Weights of a small transformer language model: LayerNorm before each block, untied embeddings.
Each number is 128 + 32 x the weight over its row's rms, rounded and kept within 0 to 255. Layers, rows and columns count from 0. The size above them is the row's rms in percent of the matrix's.

# layer 5 attention key, 192x192, rms 0.187, rows 169-172, columns 0-191
size [ 82  99  82 100]
[[112 128  75 196 136 126 149 151 157 117 137 155 101 155 147 149  97 131 165 142 101 136 145 101 161 144 178 151 133 134 124 149 133 108 135 145 173 168  83 130 134 120 178 150 164 159 131 126 161 133 161 142 130 150 209 153 128  84 126 107 159 133  72 150 140 150  98 121  76 163  74 117 100 122 132  84  99 141 113 148 120  40 134 140  91 143 158 141 104 127 204 119 207 109 157  54 123 132 160 147 101 131 103 161 172 165 152 137 162  83 127 130 118 152 116 128 135 124 157 144 147 159 140 104 122 132 132 104 133 135 132  96 148 129 178 104 144  53 122  81 165  77 177  69  91 176 112  47 136 102 170 103 187 114 101 132 146 143 109 144  73 161 118 105  51 117 122 138 113 104 136 159 103 140  46 161 167 141 163 131  80 146 125 134 111  99  98 141  70 183  50  68]
 [106 102 133 176 151 167 120 103 132 127 135 170 122 162 184 139 119 180  83  86 100  75 146 166  94 152 120 155 118 123  68 113  98 159 176 133 107 132 140 127 174 143  94 198 110 144  96 178 235 115  47 128  71 122 121  69 143 109  94  91 122 107 147  79 140 123 155  78 189 127 110  58 161 128  93 134 138 146 172 147 147 125  93  84 169 110 125 179  47 138 104 137 119 165 107 134 116 145 114 138 115 142 143  72 119 174  81  96 166 148 113 123 156 167 159 197 156 137 151  95 137 138  75  99 110 119 140 164 108 133 122 149 101 106 134 118 146 151 165 100  91 146 115  83  60 120 117 143  84 127 154 114 118 217 102 116 101 138  94 152 137 147  89 115 124 119 138 147 108 109  83 126 100 120 181 108 111  91  96 170 118 164 121 193  85 116 107 151 171 121  97 128]
 [143 101 115  88 148 188 103 191 121 113 102 161 178 187 192 215 111 173  64 142 104  97 229  91 166 104 173 135 146 135 145 139 176  86 170 147 145 143 106 179 159  79 141 113 157 144  77 101 169  81  75 117  71 108 114  84 176  99  96 155 119 144 145  96 153 142  97 102 134 126  97  97 152 114 130 141  88  90 111 163 137 163 147 151 110 110 151 144 100 103 109 164 210 170 143 101 121 115 142 178 136 180 121 116 131 122 135 105 153 152 144 149 155 136 152  92 180 164 124 145 166 152 111 155 170 107 156 161  96 148 123 157 123 141 141 110 127 149 195 107  67 112  76 153  56 133 111 101 123 174 148 143  89 161 129 144 104 195 144 154 147 135 147 158 149 153 145 126 116 107 120 157  92 160  97 187 153 135 143 108 161 116 149 142  85 130 168  87 127 145 112  87]
 [126 122 165  48 192 132 147 165  76 119 175 140 116 160  94 149 174  93 107 108 166 126  36 158 113 151  76 103 191 155 111 156  91 107 126 153 172 149 104 107 161 145 142  57 120  97  86 179 180 147 137 140 127 147 136 153  60 128  66  78 112 101 139  71 121 176 127  96 142 138 131 146 139 124 121 107 118 121 159 123 110 100 120  81  64  64 105  95 147  78 128 144 128  92 162 139 110 136 108 158  83 137 141 104 116 156 163 135 102 103 143 105 113 159 133 165 132  89 128 155 113  79 196 104 111 156 134 151 176 135 192 181 143 123 126 176 112 127 159 144 124 116  82 148  89  68 135 129  94 127 138 154 137 165 122 157  96 151 195  90 144 115 119 109 110 137  87 162 176 108 139 107 128  98 146 163 141 112 160 183  73 183 204 115 119 136 123 142 129 187 170 116]]
# layer 5 attention query, 192x192, rms 0.181, rows 170-173, columns 0-191
size [ 75  83 100 115]
[[105 150  92 119 111 151 107 144 134 149 127 128 167 134  99 156  97 137 171 156 102 123  99 104  82 143 121 106 153 171 106  77 108 135 102 178 131 165 102 171 106 145 174 116 153 145 126 155 197 123 150  71 142 171 102 167 152 163 128 128 203 106 146 134 164 170 113 162 129 174  64 110 121 128 123 124 126 107 162 150 176 130 127  94 135 128 170 129 125 116 180 138 175 109 133 113  77  63 108 107 114 105 132  71 139 170  90  98 191 132  74  84 133 130  86 200 105 135  69 114 122 183 109 211 147 103  95 170 119 162 172 116 134  77 176 118 181  75 142  75 173 138 146  86 115 145 169  58 136 128 154 136  88 127 160 125  88  66 184 179 138 140  88 173 125 150 121 145 157 166 129 132  85 153 118 146 168 144 138 131  88 113  96 111 115 127 180  65 113 116  86 158]
 [161  80 134  47 102 107 110 121 104 109  99 131 155 112 190 135 168 164 116 140 161 104 127 137  72 159 155 153 118 112 120 190 191 117 155 137 166 169 176 111 133 139 138 138  95 121 123 100 180  94 126 156 103  72 146 120  48  96  69 112 127 166  84  44  71 136 107 108 136 108 148 103 171 213 160 121  81 118  41 163 130 127 128 120 110 132 168 149 107  80 118 116 130 170 159 125  69 122 172  84 151 158 148 175 153 145 127 112 116 119  93 151 139 119 200 120 153 106 153 119 126 125 128 126 104 190  61 168 134 160  92 100  79  71 210 170  89 148 100 164 116 156 118  84 122 130  97 140 115 118 170 133 145 135 122 160  94 142 112 123 116 167 120 129 130 151 164 120 122 142  95 123 109 106 144 176 137 133 137 120 118 152 138  53 130 176 164 116 105 101 127  79]
 [196 103 143 124 129 130 136 126 152 111 134 151 144 170 102  87 133  75  82 104 104 136 135 167 106 142 110 117  84 134 141 172 142 182  88  81 128 117 185 123 139 131 111 119 126 158 104 179  88 184 139 153  77  47 117 106 125 116 124  33 121 102 143 132 166 162 133 117 124 155 130 105 101 114 141 146 183 154 211  91 133 140 105 136 151  70 166 107 149 142 128 171 111 143 129  89  93 119 194 139 173 148 173 121 103 127 142 142 122 194 179 111 123 103 132 161 106  90 152 110 122 144  93 142 149 164 133 125 157 116 182 125 135  83 157 101 160 155 126 109 153  94 110  97  85 164  53  98  47  91 178 105 135 116  82  94  73 159 161  34 163 132 140 134 144 143  92 149 110  98  53 130  78 150 123 124 126 103 102 141  46 157 105 125 140 104 152 132 100 136 136 154]
 [ 92 152 105 147  43 178 136 151 113 119 170 172 109 155  94 118 105 174 123 106 134 171 145 102 114 115 133 118 137 159  98 152 135 115 109 151 180 105 106 170 110 119 193 122 155  80 141 115 124 130 105  65 126 129 133 176 161 133  92 116 104 122 196 109 157 172 118 148 107 131  70 136 132 112  80  85 146  93 134 118  98 122 130 119 150 136 130 133 124 113 131  45 161 137 127 152 109 101 158 102 110 107 172 176 139 195 120 104 153 172 165 107  83 153 153 125 145 148 146 111 166 132 101 101 164 181 173 123 119  96 137 108 130 137  56 144 142 102 114 153 100 148 119 123 115 151  91   0  56  59 139  86 121 189 129 158 138  66 129 129 183 173 105 195 163 109 124 151 117 112 142  54 109 137 130 123 115 153  96 172 161  90 139 113 126 123  89 110 157 144 109 103]]